{"n_layer": 9, "d_model": 320, "n_head": 5, "n_kv_head": 5, "head_dim": 64, "d_mlp": 1280, "vocab_size": 8192, "activation": "squared_relu", "norm": "rmsnorm", "norm_place": "pre", "norm_eps": 1e-06, "positions": "rope", "rope_base": 311000.0, "rope_fraction": 1.0, "qk_norm": false, "attn_scale": 0.0875, "bias": "all", "tie_embeddings": false, "parallel_block": false, "extras": ["some layers without attention", "local attention windows", "gated attention", "value embeddings", "hashed n-gram embeddings", "an embedding shortcut", "learned residual scales", "weighted sums over earlier layers", "capped logits"], "init": "uniform", "init_std_qkv": 0.0383, "init_std_o": 0.00903, "init_std_up": 0.0383, "init_std_down": 0.00451, "optimizer": "adam_atan2", "lr": 0.00108, "beta1": 0.9, "beta2": 0.98, "weight_decay": 0.12, "lr_head": 0.0301, "warmup_steps": 573, "schedule": "wsd", "decay_fraction": 1.0, "decay_shape": "sqrt", "final_lr_fraction": 0.0, "batch_tokens": [32768, 65536, 98304], "seq_len": 1024, "doc_mask": true, "train_tokens": 613400000, "steps": 10231, "dataset": "wikipedia_en"}
Each number is 128 + 24 x the weight over its row's rms, rounded and kept within 0 to 255. Layers, rows and columns count from 0. Numbers have three digits each. The size before them is the row's rms in percent of the matrix's.

# layer 3 MLP down (transposed), 1280x320, rms 0.0544, rows 994-1100, columns 128-191
105:142179164085162156136103138107089163148125161117129192163147110119163118163115154140125116074174113161114151116176142137161172136120141133097109139105121156134174147121133126133131109120138116
103:143152129139126125131148141132146125091130136087095161164140124108138132126124124157139149085125136137110141118122194110098116127123143087117109127135093142130156175113174119146156143149153140
084:137109150133153143146108118159179111128163145168127149146139143130154103171122150147155132129111147134101157137126156097144104128119144064125139114142120089122183119111159134096135123125144068
096:131122117153101128084120140150128114145091091144113132154158141135148123148134121109131158114118103125158112101185099101108100132110122132101167104152152130136145109121161135131140150145158138
108:105154096132153149124155122092180141146108068117148172147137104130151076168148106129142112143152122080158177100122143127133099120157152151098124128100129169136099119135156118142110147115088146
093:154103173090100133126107154159116094159149075123132148151131164103114087138109128127130122123159157115120117114136143116134103158103103130136121067148120133116138084150139128118116121142141124
092:121096160116141137150115110114123149141159141096099088142125096092083126090166115162095103118124132127103105104059159140132121131112157142107110119144162115142116128110146125141141109146165171
095:092131170117127153110103153134136184114106158119124133130117101081120127148150144136119158114141113137159101121137167104157130094140107139136111090127099155142128143130159107126177130137159127
090:123110153135114119118129127172191116153119107181095104152136153151138104155135159083114115179115123106149114151123125120104153147121097123079158143111110114111155143135149155068126123128134086
101:139117123148116099159132109131158106128101112139125130142135147099082120145084147181065149114117168139150134141147105156066139149091097118119159131157121094100146127133140136116130124135123124
101:127112155140163089090130120123174147135132136141113135133175154132125091163136133086114129166138170129130138129102130101086158182125106117106126084141135115126150139106157121124124132128122120
107:083162133141158105141149185100126124106137133141161143143150150097145117115146123135179187133174147124118120066186143115126109106154172126150107093134151120107129145119116117131135142133124117
097:134111151096165119102135065141144125101143138125113150125129108103100078109121151132122114118114147151112125155104103109107083115105134161186068125106157166139130080155119124144110105089104128
092:131124174095132114106089088095123046172125146124136119159150126094129099148094117069130131145129106157104140137098154106137153137119102116105136091097108097150172140111123152117109055124149141
092:150112135124136146118160113167161133156109106126138165113157115139108118103086132173099116073139146137146145116114125155135098125106164117108101125099144162135136108088134121116116135150131091
093:088125111142150120125164131094138159161101101111109127136086134138123117113119150117124125090145149090117109163121124134166082114082154118133110157133113165100117113126137133114131151092146115
093:116100149112131080153109098091126134118076144125136160180117141106118126115110139115132143084138125129129146109112163140105155122117126138136122099110176110108131142120134143151139102129111158
108:145124146129147135152140165101121101084133146112107154123136127119165118194108112144151123094118154097127098113109143169144095111164138150130139120168120090098142116100129104141117127097114117
097:107139111136145185145104144133099120154149162116103148158102136117155195163152106133142113161107132128126140164150147094095113167114080126095158108090097132110116133113118106126121084133168085
111:127116116073131109127130113148112158138093148117095108136109137133166124074152101107142126178135184051086137138160130104106131158143124111085197135144111153109112121135128115142095131096118143
104:106132123096131159086147135130117142113146137092120185153145171128141148123136119124140152158110112053153080091090156167153162081090102111113155091116103118112122107140095088139139143146161146
106:095127111155163105140101155165099188128127102152062099118132140111078110091129155139145085139111177184137129146134109115160112126143164123114152152160128104106141157137145131151151120149136117
108:140088105163158119145116128088098127172108138153140132139125154096124139104151118136108158079137122083120112085131136105127181149106124125176111151128154107086166124124147118157146150179116151
088:115144133131106158154085126113099069131103156128141149133137110130161136123148167145134145130104104091123128149124115122166143127137107120116123148112150089108130167109126095117092120131123165
098:170126149130122114118138135132171108115107153116110121184117136103148116105128157109116115156111135144142141158077138113125163116124112098126114143124113109128148164135111158141121077107125126
096:149111145145133141113122123168127147102109132135121128124095141097147094122088100086157100165139125131102110113075168088092125131114117119133149095147152128135138160112149138098163137104142093
108:113173100143105128118142113113118115086168090125146160168104155098162116106148065086169078140119118114110127110092117100152136087120085137126121102108138153134162125166124169176084115133122153
112:101109104127115149165135109127121130138075115170173117131146111100096139184119113131108124165113126104139101128140153135120111118080139093121124103184099138147141148140129062137113140116137144
118:155130132102169111127153139092097166150178098147133097124119153128099142123143129156142104173136125146137114121114152168110134117108153151151141156083112124086085143113118134134112126153128149
103:162130125111135109140100092113165116168123117137130160132093178111094137136082095168133099100110132155137130160102090149137129114128164152105102135115151122164146138086108122147104131093127149
102:139118099090125146120094098137152122085121096106177112114091086094092113160137123078151152142111148141130107132153111130132099121117156119090150110104105114159138161136113110132141116176195123
094:194115126157128142118152125091108129071100119110127099174078145133114159115124137196132154097127145113156142115142161156127135135120153148118126145106140120084112101151104178127141118146107138
101:132153165112127133139134136098121123145108142154157200157136138076187106139090132116143171125141151103180111121112150084149121138139142106111142125095157149106121131124131125124110116132130121
097:107148144135115125100116127135167141110158080153160131126134111129126084144118101108103099106129093137114120141120130103175119115132124134105153123100128139138139096148091148132126104105172094
087:178124109112110100118158125159138125173108121151177148189068122123145119096093099118133093153131143118144110145144125108081124143102110123107140133092135154129154109118141169125099165131149162
092:135130135138089109136102148112099153134123174089098119162127122108112169093112114158091099068132169153117123137107149135100116138104129128136111143104155106130154124132164135097165128129171144
090:130105123128152108148152097075161147082086120126156145136150102123146139151113126124152137090134145136129130147138126135106106134123123116149141095157159110148149108089173123108118110161112119
098:154137151084107121153120132167114141135144119130129128151164123144134192119125099132126133098100101117160109151176133152105117142150104141146095155128094109139116124107149114108138118177125104
126:134148087106133109116111110159067089112115142117177143111136131125166134099126126121126131143111087117150133104136104121152111126127142151174132109127097071106108133121111158115076114096099155
106:074130116117109141142132106177147136147117111143124109126071122098129168126086169113094124176115165139150117152145151115123090090120155144136162185127112132145134137122136099107138122078097151
087:160149099184113106147142117090122149173129122160132167160120138113115125120115134104160094143175124155105160134134124105125161108153157151107136158095113167136116099094127145162157122129111095
108:150109145100145091154123164099142111149108156116141151186146122110153143109141103127103121086083095139151069115132116139170133116143095106120118158160145149106132108138118117185110098141141124
101:103107098160086097098136114082104140116113084139107131131115119100152094117118128150124127104102105119134174115128101107097135144149116134118145175138137131105135114105105135098109087174142119
093:131116148113123150139153136087118110118132106120160098096113125128106162132146085145158106142084102106127118116099110150114141157091123126086156175114134113128135122147075152114126127126178112
095:109135154115113110118158140109129111125132180156123129161137170124129115162144135127093161163152104130129139114122120125108140183103110101136180110105109097134168151164087119110141119136141125
094:135115128122104110103111157102143161111133142084097148114131154107137107169134133107093125122121148125139138138123130120126105167101093091132138146111071145105177147196145137104128163127160122
106:128149146151148096130156118113089134127108123124148110124138147120167153129158124092088133096119153121133123074132117125103106120135142098135188110130170144117132160104145134104147094138116138
092:066143098112135159152119132142169155178071126153148127135107139130162149142153149098112138141147122127120106161126116115129091177117105163081156109126125147175141141145129107085137163111163115
107:168162120162113145084141122169138161103148129129118141165157110140169131093133125132118090138173124163111116091160111149126158147119145130136117125125099122107113099167110138142138072107165119
106:132122153183069138137138108114120151143129121147061155122131164132135129080157130120130154126173123143125127129085122094151191141108096069164118154131110075100104154154130162098150099107126124
106:119095157158136139131146142121139122150105103128160140130120142150128142146172111133127125147092135097124104147130116115121130128128124141110116154107171169173167156100114130105109112083113103
085:122111114143133140126135128122125108112114146174125136140099140142086140138150135100105127108102117137165132147081160115141132151127111132083165105137125083168138177122093130087110103107118125
115:123137105141177104112165114111150100141120159144178148103141104122157142122066148153087115137130136093089171133163102073113127100126086136183134095168134137119146111097176102124091140116112160
084:116156117164132112110158128101169150158120138141102158167127147121160139130130130111113140146128123087144147154083098137136131123118093137154167151104121135127100116136130157093128120135132108
098:144107128140131155137152149123088180117117129124138112116112113120116130086130100150101106148148146112131114155136120140124113144161134086102147167136111123112104125098156114107115140132116174
037:142137120152145125146125167112096117107103160151111084125089129090109139124124116114174177161108160129135125133134135146115135118110147114109128115147180146098187107105118156140120143128131146
098:146096105115165112196170153124112187160120155125060160145109085121141135128127080099122109159131143118127124127146158120151114133105136103130144106125130075127132134118097144126129181164134144
104:161124115108134128128138155132139126099118092128118139137091118094153131118136111155142127124081123127145164112116157168148095142163136072105127092186133151115130138121096122158122137156126142
092:161145110150122109116142149122100138156120156139097131134095130116108106111104138102082144104129139129123209110059170113126175155150100122110140160095103110094102126138088137115135120111095125
116:080092104138121161085119122140177163050148126094111127103140129145120150137095140165110173101145119146100158145127122136103125144153153106086166110145070167143140117138145144090103118132134120
102:094142122110172130116157156137118154152102127119072142184119147135135117091141136110083156097147139114157137101121161162158100145130097107113143125126134127111147104157098168115136106122203133
110:160142069137140142109149144126124160148114104092145110104115109101148135132171138107157132140138099116146146120127123169116185151131115124109126148130116144137095084098164123156134187155100180
108:119113145127171134146105135144132120129128128143106111102138082146136126078096132137127104109134125139107148091099161161113113146146151131108119159171140126136134154124184094156121142175162099
109:153178130133150108122108159132132123109082136162130108147138122083136110130143098118103127143149115149142115136157122136143101068166139127092134143125102128145140140145142117059131146105102145
100:148160128111138138177118120113161125096152132166138177125121103102130122104166140122172126180074099101088089112150145134178115143153159168117105130109124079072103141137153126124140101112184101
114:151155082146114118143087138140135107087111134143147113130147188153131153148107149094093164100121089120174121107110121158111159109107119163181116100068150098160094110159122166116116130114133161
111:130138147090142114128125143127102157125123118152153141144125137126201118097175109118122148152158155094122162132143144137128165164148120121131137115120133126135120145145161120112116148097125129
088:173150188115109095108110141112147127139083168135145162150152161133144092180175127083109129155142127119125107133083118070101140130124095067108147117136159120139152096147142155140125132091135115
085:113081146143130137150189126128117158106115133089106100139112151150115160126165104143146126160097114113174130153146136163118117165098098119094157108128142133081122110093099134115119143175152106
093:131140129135107098143120096111152090139116090123125154101122141108132136181099150192089089128138173156114116168089115159130099151118166116122125129125157136164135145114147155122138129104120146
099:123106112176115143130097131141121121110120118122146123176137140094096088141118142151090169103120110115181100135080107119107154087156102147166134113095139090145110164168121140096136126126151112
115:162120125145144115137128151122092147135108152143165130161135136127162122127132137131108108129134131091126116127114142104126150174097143151169080124107163147145118091137120127130110133114131149
114:132143180125148106151091166085107128127180144150126109138113087133132168101121137152131114123125147133151117147144135169145131080164169137118060107101152148167177130110141146103125103164131088
120:184136103105155096166160170133108169166113151154132125138084144119152176125171077128106095145149159133146085133176113127129126081137154072088137116106162162118145108133126139134123129124117129
094:115131167147126107158079150143135109114109160136119155128125144126127118146137131102117121146078133089098131169122136084122112137113113099089132145126120138178149125129166113123169112131165115
108:158164134079143137110177085139134109071144130102151134151180169137140140161127116125119164150133112184142135121131128092105104141119147164125137094135130145146129141083136163173073114146135111
094:085136104141127151104147160125166139079158136117165108108153122124125103118132142109095153129158127101106123095123095118151106104188151142153109082128104081136155077118151122107131117104138126
096:119099106138176110168147155134090161144148143133180133192157102084142146154142073145114112150084173182142137106157118119120085118114157132133123108111131148126156096100119137154131115137136155
093:145135102120091117088078168116121139098105179123109147148137094117152110141155149128098135145098143106155131118122149132140134143117086167124107163166119114105133173143133045118155101116137140
096:172146092130097156097150119128083172119118131123134122112144116116147167129188117171101167105123130106181147090132113143144102135150101121121106141098137124159135101128110130115074136130109169
116:100175121126091111122110168156130118116116136115129170149110142128089143119071133145175097167140092093106141159122138159146127139133205150097114133116087121151172136164188145124122140144138124
090:148162090147101116076157136116092135131130171153113134109152151154089128103150143143134153122139134120134155099090151147161169153126131134162089133178081119108120153133100131098150146152102129
101:106143139114143092131181124145113096095163134127110108121112120118136126117172158122108094136117120092110146109118122115151109079125117111091171112114149112145143133088109139166097105123145094
104:120069083158104132129159153158100178104114121086140091124113155158126144115168134135108109121156153145113176104117128136101141174062146118133121105124151123139162117088147133154161138176141164
092:127133137095144106127117128132154091134130170128104147180146117119153084127114081165078125124148117128099114089111121140146104115139136120150157138171105133144156140149156086138099129089124113
098:143094150100097140135168087132131156144080120131129148151093156108161107089114162101121123155123100122116097077122151094164147144082136075123153105148128124147123119168151164116129106104143171
090:180164153108168118126102116133154124125158141170149123147128140142128120134137131076127117112167117138157155104095147101113150143101122142103129119130144124132171163139095136127126118138141135
092:092166140093122130156110081121133137152148169171146135126141083163112148149167112118133112121162119140119169118111153147160127101161138115158082133112099129115098132120134130141133111128087120
106:128099119161108144125132132110083154128122149086115128139102124127129111107142126148090129131132143158128127097123112092140101145111100073088107115101173156107141138118147128129133098096138158
091:089112124119122134110111146108121113102121164152098153176146163136119118110093153144110133156092136143127118127166122139151132121075142132190087124176128108078149127138124137125138094098083144
094:128142113120150110149132149172164071138098135125134138147080163116126094132112136072136100117150120133089127163106133087120124171121148132100199124114113121129141128154166126095127116110169082
108:117111125131122107176089135124096145134116133122175135148106133120169134041123118179180103145112125116111100113155123163128145153123120137110149131098142119142142149101117119142099137122144113
106:177101145145136130119106143154117146103141134126126130145142148135138122084180155117097152074123121145132122098154109103143134125105096130111146106126131129118138127094132109178142099115098147
094:165115096128147092136165160147136103128125121174110147141124177110124136129117064118130102125124130146149114119123099127145165125155142102101158123123176155110119137130141155131110085089164116
086:111138142082127153139161140108126201104118157098132144173089161131135109141106162164094132129117100143132105120138105164144134156094139104109142104085136161090136164156104142108113090139158145
098:157115117101094142106154131104109176115105140105124147115104169109098152059081142147101095108124125102132138091130149117130113124105120126126110184145093176119131102159087130109139126157132132
088:108134163105177137083096130099183125078138174147180131134145149145111126157131135136104122102138149117113129142137153118121097133110175157120109105155122086158160130135147162140144129148097108
104:156178130115126125148177153080155130154144160146158144136132116099115116096175118113144180117151113077138125134130183093116079128112121134155130160135109114123130113125091186113128106126125138
101:137142114128128101091123120122122163121103097140119123158146149132121115137146114109115131146116096117138176162144179084119098151082117105123166168122104165156174100145185092065130104113173140
105:140148120125153142184078109150120171138115109116099105125136103147136148100154082139105151151127121137133096130121095113110149119159070105122088123114163134073099097109111108156144136179107103
102:141158122163154079138143159110070154111133129110127107126177124160176113120191085150112160104132170149133116110128105121108141113113035104154127092155112128119170135110118125162158132146117168
095:146127135103121105117135113155158099135108139132106143138116170136151092158145139078090113149153158149137145149049139141105106156097091094128151107150092078113141114124107138138123128113118125
091:144112117116138080153144160103138130168110114148129105151126171105107140084106104101063123170090153121168145125156126109123132164107154100130129111126144132124107110150095126092112073121126168
100:150106125131100080120130119136135153128134156113121121154097154134097118119119133107115128092121141138148135104112132128143126119106131114142112114136182144113139138120115129138151124123183099
099:133112178138145118135099167155174110176105154136132128161151127118118084166113136091107142158142153138143158149123128104095123156126123136109137155158104078145159104110139128062115132110153117
097:167160116153130174143120142126159149121136098124090099155108135111172193155075125136137062148119119116154141157083146085110096123127134140111159126104116118134119116145099143090133106125123097
095:086140165152149095075118132135061156090111137099097151140120143110120106124144135112112118124145159100140130161112127126153155153122118125123108101091152079122160116129119119104121147086147133
# layer 3 MLP up, 1280x320, rms 0.0638, rows 995-1101, columns 128-191
107:090172159122071155178148122155143145131094123140120124105117139140101105120140154157142103105117142085115153095126117167092151153131096150130122151131121061129152145090147119154122150092144134
088:103144176119111147148145143155109126114148146102097106131113154148112148120101136154113094145100084165124119110115114163176103115127141139137131130094130125138112139162087143127112116082167075
095:141119103073136110141108078096133113152146128132139149145144100145125106153114109139131150102121090086105122163152117172122111155147134147129152142131173148162131140114107122150125128142097138
104:101106115084129134139139134127172148122144068141101107114168141141136110122113159079128137103102158147136127146108135139103154139156139099141068144125111112125162135126146098166093149098125130
089:133105122181100112097107140173141088148109152111141100089161107164131103117155131127109118108138097128136150116184124114088165146146147178162111138090120119156131097085168168165159164133120155
091:149144085173127149116138097127134141164154114119127119125142134139105143140136112157160112130132116132100136131185096100093161097134144128104115110132084133152096170108133102121127112163075137
095:131114142133131140148151134138102127182142154138152120124131109142088115123109181147112125139104132118138172121114129131184156128141119102094090131116116088143052134114108131116154083160130140
089:104107113152137161162077166087109143153104132151140141129142109124054152123127157142146143124137125152111161103162153118166161154102132097089139124167181110126104161108135107141176091143144132
097:146149125158178138104111134105137126172157101157156120114144111142071124101149130119130094114137086141125153153105107118136161122140130154114137174094124120137085137131121143123109113134112133
099:117122141093135102132156172106118126188129140174163102124123100142103185105155129118116089118103124107144145122175127164138114119103158181076095131113139132160086091122119135153107111176128105
106:137171147122098110106092122144115117123147132148116144127101117160103137109116144130100073117125145150138114134109129115123177081139124151143151143122130089159116173131160127112130118142135085
093:073158128105124131146144141138127111135109123097085141114147088148127071123076136130146133094112105138108130160106137092144074136135162129134110107123090153107145121114119136177106191110123162
092:114153107132141114101128146155103093143130077135108117135136132123154132125168119089115109120140133129086149128096134086158147099136126139122071162076121164131123099147095122155106110185138150
090:118079140101122144114108115112110106156132105135120118119141087148140145168119137153153159098136132119156114187144103127128175150114137123111115153153106101143084139103119144153148172135125157
092:154164123125123161121139153073115130145115150111081113101134127135130082090174154097113146126128120141140139140119097150149147160068114105124095106155124153078159110137096121145119168187140121
090:113169099140139164117149141091135097135139106134127121110116096146149172158121146117146162135111087118124127160127118109161115140124192155098087125109131147144088119148127085088127140138123106
103:087150096148131153152181148123129151120137106127096067109120111172110139137150122152100157141133134146145141112112134082169176137124105120154138116143126144125126114060091080169118136119125131
093:101124083165139143116110092134111094129128104094097126139148120124126116077107137180119089094113113141119161150114110115174124092118076152133139105137167150116124167082135144126116122136101114
118:102098149075080146141119125140119129163136111143132092122174117173125095147169107129137149199141105082147149156180148128131153146113116108108135137094151125126097133138141101146142164112132121
102:145158088147082148096118066167155123134093066133174118125170098115124108119126116109178137116087115142119135129101132104118126128127108131174124111143164104183137129098125119157107107167159149
105:119132145059150109148102138110142133134160138153118120115140120113099087112158098126110159111115140158111047086136101116108083122150095127097109151116146153128119129141131159131133127143127173
110:101126177093078081045102151122112124147124147159110133139116141136120110088107141111140144133140126086108095087136126145136104189111146114136105138123138162113121128124076103146104139148155172
087:134118132166084138091109123141094160082155145096175119143133093177135117129133141177142124117147148150093171073146108174179073114131112098092141112165162136149154143109171077134138136152142126
098:147097095162156146167150151107127166178134114159145090088123102134084152149092145106138151119151092149079130088156112120134123160156161157120141118143134169160075175104169120116130150111103114
093:117090146156097111175131106158139168195142122161196127100097115128061100107085153125154095174103111147135116121137118118142121132125150143116154112118152149136135167151172133104082166132095119
106:136133117117159102146164132109158146109160126116112099124141112112104139103109113099113134132158120124132118158112110122092135138099146096118152094159119153105145125122160122131149104109143086
112:064139093091132139168124118146140113127098158143143127109126089105100135140114181135114137148108121095139113196094145109124123136098147105113084137173140137100102099164136095134181122133124140
110:130083129104111115135130112102159133148159095150142085104129162152090135111139162131166124094118119113099145125095119167111141136075146172151141175159144115154074157148150126145125148176119151
105:099119142155105172154096137117161120160173107163126111114140135127083151135086149106149098130115093161090126114136134152138152142119142160108154143142134098117104184144137112149189107136161107
103:119091157107128092150146129144160115194125143124125128099136097132101093128142146099103163112088095121084104147135107091163136151090149094156170128141164143093121130139116119095145164127120138
091:120069097132131119145156128106153144096169084119103093123116126136085114096137136164143125087158125116103116128106109139097163137081146125146125142165128128132141159151137087187107128136106115
098:099144143131160146082090113126126090130154151123122133141121139138144130134124152122136078122132139094128146157075136124148194140131092149134116105110108107162150163159165129135115126141086123
091:106142085167110135115127161121132149105155123136104087093100054132128129104125149117124132129131071087118088152134107150143128095151154178131150133125133099119106114084137113115128178134144099
080:116122131095106148134130142123144127099181159108160125128104135118146122086098147119099096135134131128159138159129059178151134110132157149131099142120157154152154144118119089153163134123118104
089:092108110138133131092108129122140094119183121121120096113151111117086139100118100136132125110141110150082113115182096138105161143111145127157148125154109122131160138145127121116166111113117128
088:103112126103111161128118087174124102102140121115129098104138104127148095126150128129193155129127124102125143150130082105135139128156129136123126122103116122149083135152111106152137153205083136
095:148123088137155153110100126165155087136140129122120124108167162139122111102132106103092136137093133105121094095077133145057105116111146102160091148106121139185090093130126118140104115122118127
123:148104130133136120106097108160050114152114096135147116114108129123142108110114131113121088112144136116146158128077120156116120126125123160160132122089123138119123106171142144117141123100113123
104:131161128079111121140133093114146114122076136124147088145179118105135077114113162095133143133133083115151109131129150128099123138131152107084121154132149146112137143132144135130142199091122164
083:139146089161159109165138069124098146117139126102156146101133120134109151098134167142128100169142158082113152152085101160174155121148140129104104128154144135102133130131134142132158137156084109
110:109119087108164143175138166123148108130127122152092109096112137157127108122137167129115101175152076125107102147119078119119128158147129114130096146146084167162121137146109114175138151143102162
100:129106176170155139176163155182135154113135146160171118100128146162120093086093116131161135167104101088073151135188128098115089095140174139138167146119088148121136121157149134164123183135105115
091:129139107168150154145099170102124136103150147083107106126146133157118160132156121174121115115145139140143126122107086113155127146119079165125133111149117121110122122110144174144122145121103095
095:119109104157137145136151112154116119149104077134149109130138141128107104163121154091131138123171130116114142108133126093114155143125131117124101178158121143130095148122164119121199151123093113
094:104135140132156135125082157113108135117139131169155117090124103157112143087163131072175118112142061169154129130167122154160126101162155213124096148140155150162071124098175121137130121176129100
109:131150117116157121155136096134140129180138133148130115108114150126152134101163121114124118116144113108156128104134111151124143092132163109108161128132132146143110192087148091085131157121147147
090:117102093120108095134178133117117131128119138120134139125082153171138103089106114179135097098130115142149163125152086134109117125082090115092104157157106163118110152135127162132113097125114158
106:134153121094142120109116157101124107122132117109170125103144101130105139166126155064092153174140170112143137176112121137160174149119162099140129152106100116125139088115161103137097135083131100
101:122167183123117100102120106113141109125099159123122111113110093175159086167160106124164138149112134132164117148120144161127143118138117134129114150122163107121112122135166174179160111102164144
108:100053096079133104122146114159105148105162129131106099111154107135125115133105106103115164140126120087110126101119117120123102108142147117121132128091125144169118122120100097144139146108161147
086:102120125126138106170112155118085106086103139092099147146131091144125098144146134149168131113097125090083104130116152144162183142111098113107138147152124128115157110114091127125149141166158124
134:147110162114102148141149109115160157139145133157139113102158144168127139126116159169142097141141098107084159166102088124147089125131106122155099126127133121149152121111129097121113133131140116
085:114087070160097170130164079124113117131125089116130117120114168154154115110178115108124089138081143124138158154090087155117152135104104099171121193157111123141115098161103121119124146129115148
101:145091156116113177165124150133142142124127143084125134126109152113130099125141167163151115103136115102158120151111089141140164121125171123112122163142184154170150103130162151098101199173109146
054:088112142129121113103136104103129106134147089155171128119171095164101119123113184127130112112155091121144133128128109119126106110100120142083161149101165145123125147164119111146150136136149098
095:145146161153125151131132101099109109179127123142138145122109149138116182159155193115110115155131147116130120170139097179128128166105157152150124073086082145159153124130149142150118143126105120
107:135066164126138104096097147219134109138140128107093108132118120154115117095100130146140082136112103111113118089126100129080134131153105118112126163140113099117084124132121145137127143160098143
092:103133122144074182157159118152165140126111145120142123101124132137130080151107162155119146135141121133139103143090122132098162172111110116184162124112156131116166169130103159133130100107152143
113:147123143192127100114122118145148121105151126115093111134152130137102152112139121151095169117149095126168154132141077150147100125108144130156095108152122152098103141114135176118156167179142139
104:104148090138075114100108096115139116128126113100138134116156133154127101089088169134104142153127151090129162103090148139145137139138125129106142184171119101172156126136119131096136146117120182
109:156120100148146167062148075147131120170160106143136110116163146134099151103123155160149152169157124128125137186129113141135133159116126105169150129101109157123118148159107138100149126175128099
112:093118110127099131115113123098195131146132114157131122114103106120117123136140126132142132120176082142119129109106125153147128143142138122094112125098138159138134133120128113072153138155153148
107:082102124141163115130126148137132122111135080097115095111138129117152096119123108135149123148165130141076115107155139117123165130148149097126129128068168173133109166131116108108158136132165170
102:144141100144122088141137104130145139136115115129165117132109115161092158123130165154171137065123119129131140134118097120160111143139148115091137158143156110149123136087118146142145105154132151
114:135155165114167148158112156128140127153096126101119101159185120142128141110133136120144083162135133177122148104098155105148120144096116150088057095159150141083139126163139074114126129096120137
117:085113146106125112149110110154108105126124129138138143102129134153125151116176099117104140159110119109115145124182142148109140145122116114130117133080146155146128158132122108125151140098110120
090:135142103136103134124130082120148089102135109093123147127143167138148133125118118166131079146120140125162098189094079107141107129111119118155129133123146112100132129150106170114112161083146137
083:130121089118095155121144165115078102130107097139148103107130154091114153111122112152162148128109155125126145133144135108147131126171095173124131106134125078130112080137116129143151142115080154
090:108106145101128160164132095143132085166103120129165129117132169151101089152121152135126110101130155088150149172096078093149118126157116115098149112075161126140096213102136151114123122120117171
100:139066091103123154119145124130164084157119110119137098118145165142127135157078149159128119147138161131128103187119104136119084147094177126111156136175124086139082118137164113114107145119119100
118:130140161089109117090154114144167140175128130147143087118183124190125159132088157179136098138088101096161111095126119127154096148082144127118082126129114087130137111150198097113114111127110141
109:125140142140126133142131132117121121123135091170116124087154101123162119132163106124113153123122093149159100131136168099140143151132148131139137122114132130103123147115136072130145127129145127
125:134134095111143095159179133118141127118153120160060173120166134152129176112170183138103131184147098130162106141177125122079122120100152100119136114147108163149108117104111118117108098128150124
092:128134106136136144100152144138174148105155052170161110075157155115112121109072131147142107156154110153152110119139112117145104129137146162153140126107124144128125115150155183106129162108120103
113:146148156105122111151132132158128132134133139124156140113158155126121110128154150095155174099113096124138158085115087104121118120116109141101109112117158134169096187120108085122114103142145178
091:094141155103128117145132070153137086188098079133126167115093121191137141145130150135128142110113092122138106161152149095185109149160133118077124151155184123151082140094105122151144100129102110
094:122140089159148125138103142113124157163105101131066144114106124150126138116159104120097098123147096131128150107110114137132160117132118119137124159128117123117179190083157107116159131139119135
090:143162115163116114108138149135124114124127117125160123117136125146156149099143124125116145120132127128099154105119141192083080144113126109133128115111120145166133124106170105128151120114156121
092:126097103115123144095128129157158128093111123138155109128168051147124151158091194091118142128093114116135099133143120119090149154149124126084130110141155125128090164068139121138111131128127122
115:125134123116131088103160138152111120128127131181096112123145116159118147133148110143125139115167114142169148150149144163159105143089118128177123123105125108127110113131121111135118128128119086
091:092102086123155128137171108155137094134142111142122126130176149134126138134104144148112139099161161148126172134101135156101175180085102161118098133087122104102128143151122116167127126146144122
101:145134154136161121138111102133122130154106071120137116089117178141127125150168141152169087113142116070080113117151102147097123121118145119114126138117132122192163130147141116140078160121145165
101:144138119128116105127153139174131151119099135114141105113182136167102113105105118105125096152079143182154115157134098108130131102150150160137141092096100149125089117141109104145137104123154136
091:077139146100116179186149164085179117121134127100117134137120113185143093157108189137111102125119098083119089182111128167118143149108120138105150127129122132125107077138127157133145117164174111
097:135150156112105138154127093140142073142138156169125118126125149143130126173154131093141146147148140162115124175126130165108105109087093149135170159152110092110114169147162136113182130106121106
091:151127106092120170134124125147127145144110096093118093103123129146112137181060109163101144141106125096104102123163127125108089129115147117175114124178127140199140132105177149104153139081133105
092:123139131131134109087114172135082134130167126117091118133147165161114145054108137127134128157110124110155110130104117168106100166115149160120086149143175153156137095181138124126111132115132113
103:123147108106118117138129139122109107150097086149173150130141102129120162099150141103134146104150142170132126134102142127144111126141153100139146140073132149144077136146149097122175140128105149
091:089113098123105121146148141149106089099109126154126117135161139158131146093096124133137151131160076107141144085139103148120187144108127103144106132099121127134106153148138081094153131176135133
091:118100120103149145159107158119109131109128140080130115122111083121122140163096125158134148134094126101082146142124125134172132133088102102091147078156163120125104103103076145130144134083137127
111:093088118106125115136141112182118098122155144124137129133127145162113094129115140151159132121122161089141107151080121121146131163146115118167100124150118132166107112170148109187143129097121113
104:121090145143144086119097183138074130129104121108154123134159133136130126087148116135094137086122129097137111083101129153142101127114124142136157155127162083149136128114116140139118128129115153
097:127131099107152115111141159126122140123149132140078140107142075144116159158113141164133127148116135069137118101137124121095083130151120097160117113140126174149125099117101116140096105123170117
092:075134117124143142125127108124131138140141115165096120131112153138126126100145112167129123144112129166145120186135149151117139144104112167096148147067120098114104132157120145110141126083130133
097:106133073160107183146107129106145130121136125109090095128113156137134115112145126138096114078098112128138124170098104141154136150117119132142146137158123092116162168125149119131150159141106132
087:122139102117131156108111148114140125160153110126152135105103093129147178121126096126144135135086096098126121131141128180162110126115165182076137129102104151146074118150134085100108147101150063
120:103111167079119136094113126138137161148129118126057145132143144109133127126088182097148147138128134128162139143127150127158105157100119147099100120139167179138112114152117108091142166150120108
101:117124127135141132111149146154113133114134084143142102111158149163106142132105141157125112150109100150118107109140082131141111106127126170153133117127115132120117114169098150086127112100117136
104:168166150138029099128101107122164128134114106137153080114161157148154164153162151116112134099111148110158107124140126131114163165162114095150138124103131109118122120155113113142142107158156134
099:126164079153099125116154087132102127166112121095104147128156105127078119101184108136105095087134142162143136157125097132117139117096110131147099154090141150137118181090068097153167160121109110
094:144101120160132148146113132150132145143090081100126105129104147146129124136122133117150125134153135129098101175140120109124176164123107137147133155125134135158112156127120152117152171137096105
093:154083131152113095148133129119115113127116123092153116097085152176108144100146127208135161149158101118117130187115088116108117141135105175148140155134124132139119141114163146079133129138105124
097:097119138141143147104108147115147152114168123155119105109178122143122078137162145132144116112124095129152150108123132120099172112152167141111086173154126112109138158089173102105186097134108088
100:117159109134084127137133129099114073094136149112111144142094136114158124142181098116125106091125122133151098137089109132138164104129099090141132140096159110086146166133097097168121108152180139
096:124165103134114169115150119123161135132123065129116120139119148162126123129111157128166126108102149147145166095098101168134088171141112122084088107184141124141112148139113106116159154148113106
094:137146160113127149129148188116133130134103147072127131115135130118119138120109163124150153158138134135167131143115141159134049146105156102119147138088127212153163144105131109110129197133113148
107:113108121118126140164125095090148133152117137099156115111121135106139123117135131094127156147130108110133121129161108153146127142122122136121110155125105149141084139118143119097132170147172129